{"d_model": 256, "n_head": 6, "n_kv_head": 3, "rope_base": 10000.0, "beta2": 0.95, "lr_head": 0.0136}
Each number is 500 + 50 x the weight over its row's rms, rounded and kept within 0 to 999. Layers, rows and columns count from 0. Numbers have three digits each. The size before them is the row's rms in percent of the matrix's.

# layer 9 MLP down, 256x704, rms 0.182, rows 0-42, columns 192-255
104:570543469502497450463561458420575593560442518453426449646472411599525467495448516521547453453592541490484588453561484481527430531568514667522470424445421451404529410520462595539426528530527490
105:475463535524577494568531561517444475583467627469536576497486476536442437496457547469527517479523520501435533570529436454456545539588523441514513412460428515510490534566456516480543438582499530
098:506434520410355520570452432512577429471493496396458473511548427595538530469493516556412527513508504410531565562484551551491461555494293504482499509470448457556544510477466577438494514530466512
098:531549536489501493520591400386458502540446551477448533424504532525527433558477561451505500495522478568526411491447597437505483459552413370479516515420523501612551493564560576453589537474461545
102:493597553514479502511477513524537598495504474487482470529574468411452450495531514427510569572499503475446579546549549482498506470530475502533531522473595472431531397542586480436632537519454427
105:516477508551582465548511423482443505588435570499383479589435476569494481445459586618524456616507490492601507494521475602604529468496547464537460541560510456475467575517570493494459449540392516
103:506541554477533511500448559506542621595497520502481517527515543441465440506594514488506507473431442573456465486515423594501395553526471572421510531592501546520536508605519487545488504485459443
096:414534476546413520445517511502583533503457590489495453455469542503539501536520466536468521522501440456485493508451369567480481546521521496518548467502517463436437430477404545421592548427511592
098:600553485494464483399488486482392468437574485430451438522449468588491456446474486517643673397513556524547577582535483442573525463393517515538479381454466448538454490481480563545531514524522495
098:499453477527398567489527562549543496515490487606442492477438421467532480463504406406482432526552454569480587581442535528457477462473554520532499537446494481476596330498467520497531508470468562
102:353454501447413530442511617567551515497579569465445591579528536475403488478514591509605501527395436449494534562432570479539561517541509509454467439519506524464508509531381483470451533457558442
103:489590542617513525486531537504604455500495447470421566471473471538554522437600393572528497452548554507475469537561504559470503490350571416492558483627537506414561481466594543545510591433515448
103:527550482581482545434522539472580579535516437496492586471505578575524486443441556397538611509561501467536445411567479513535466424455534520567530584520593445568430486568578507551481432490544424
095:570424412539454492467578531534536488524500537422421440519460477499527555459388539450514581453447470530511516545528499474497474465538592485491493490502448576478498590503566381499496479578502479
099:464512498522439483507509408502489534538527488513624562531570522454400482560541453545617522522510465434505502457456509561589607461554503466451425500578435516529591452513491503497525489573566561
103:584442396484478495443486496448503419449522530562493496451499527501522472466459519551559431493482446470573514592548575445496446505470649479510542419492500481454464472455540500521480474504565520
103:553425568486571493552481492460505439531499430435585506552513461433528453425532660476531583512518557446505516533594481469421648553499478443376514425413562535471483532585493475467495573433416440
101:460560558505429461540412519447538559426463410489444491612568450377454522564582438430478483507450605452611389515523421549580442504383521535536469514661499523459588481479468615451591462442545560
100:484551495507529457580502525528431517506459506480462479519357516489502420440522489466540499595458526577490547494552463462431494448498510579442578516509569528576510443524497520522542556442387401
096:452521433496499409526392529478547420513377558519500501527515464440367468520456524488476441573476458508488579521485488498535448581514495461487478537517486521493497461500499505478546350556439516
100:499483597513461553506420476491509473495405499447439436526545546394516474476542463481501517498451553523487507461472530562505495477582501538544396482462527474513507504485508577531482537490438528
103:540497475427464557565468476514487536544548479561517462501543495450502488496576474487396536518463498505545521521412530534472495451497462476445418411433540480521513489508513514506512625416464487
100:479443490510470432583525534510502549505592533545544512506514443370498496443397579499512473498532449481408486508518506478518529468462450479516556420542406448538444535549516497452575518405532517
104:500446455577449420503543397426528471530480521512509566440458477485454535514499394546584567524508493514581471407462513597544450471476395540500555555420440424520519501505513494554488460458508489
100:447540494400543425464500450568479482454468484627551565554395479435501502485574470468535534478447471477435555427573578490494531516483396546543462558535463522501487517415493537431463544531383443
102:570550490471488511478492512473440478433421470495547414416526507538464424519523547410537579430483589470503544451521497628461465598542489506480581528578617492467588475558563500561592590552570546
100:488493403637475525514498429499460542547489612545476510602523429540545525530543407502515477502482520513513406480391580467457400484454470493510474502475441514511476542421456525382540418415493442
095:582395544580472558480581523449386517438506503515573486557454431507638497554458470462485447513545552467427498512570427436497540527558546449546405536530432574436449554517550462472447569486515494
101:524479411480456525519514432603525448534548458497460471505476478475454480545515523497505420421512455456436472414433443492513408454529536509485502558517525395544547442517489522453548532495535526
097:558536495516443440463574495592489493519617601391456504473496542560450549462526478459532586448503550504520484500419415508460431634460481478498575479581509457481519487571626491446505552501563497
096:491500486498577557492520557461537518531433535563577518512435565379543456454497414479458497459485474538555510591407540519510567526397490519448465511482522484549474364435510464444480464481449447
099:474410559549500438514418437528478493415469514485405496513498485594464384526533493428523486540491505512493555419483492419588555606545492467518489479556482553541505436494527471470417599557514508
101:557453468525593525515542522610524483576401450463554503499544570476409539509532450510480520475486547533411461512515435572436513562492504423535483515496462485481459484511619304464529476467484424
099:471407606540557495536508507467447527455459526466536532481511459517451516454438454475420521513547416467505430531506506490563501468527570522519429517499534534555446476581480471586569492397496509
099:416556556489506512375636416473569522472485409555484524473502486372423544436528575559580608432508583515437521536505533472558427416519550501415500431489496542451456576465512436402480562525565539
099:540534416507488502537461538442492465570451450539412545531450520554589492445628589460518487472557516524441456506534583548576457461471490491534427580430473410474394475431475507442556496472613435
101:402486421507517398450488448430499541549543552448438514561367432461501492513554521415549471447469493439571463480575501536474559467553510534492500529551562497421443391444466512529485491570494477
097:402445462533480461481490507579453534509442420464428535491517493471490533541482450504485514510520550517500503560549507605445427482573426428510481513503474537540445553508448504542553576516444629
104:514504554523529464485572425461558533457528578537467488503527472526462526541497482393532449549478483584476503521477540418467537573546527531455569434468488529502540566417394470408529527541376563
104:522484515535514533455620606406626569519497537535584434579512528490586455525463551468498537494471502482550565517500562395571528503509450474496509587536530429492477499555464475534492525511469559
099:527456540521451451586559538565545438574539434434494495577512500501537534471602490430453428538526523550539472436555499512467613430476525442470560481492397468542458545441548526507542558543497589
093:563480497524518493440464458525470581428503493533499503426469567578514528444482437534527553431562506555454489406514482463443500466479406515527559463497465507527479484480488528458474494572404412
101:460551476546503517511570445529450446519526552517471498547538513413513444474524509503496612491467488486509506485435508539437458564524497585472490549548498503506504564507482490519426483464491567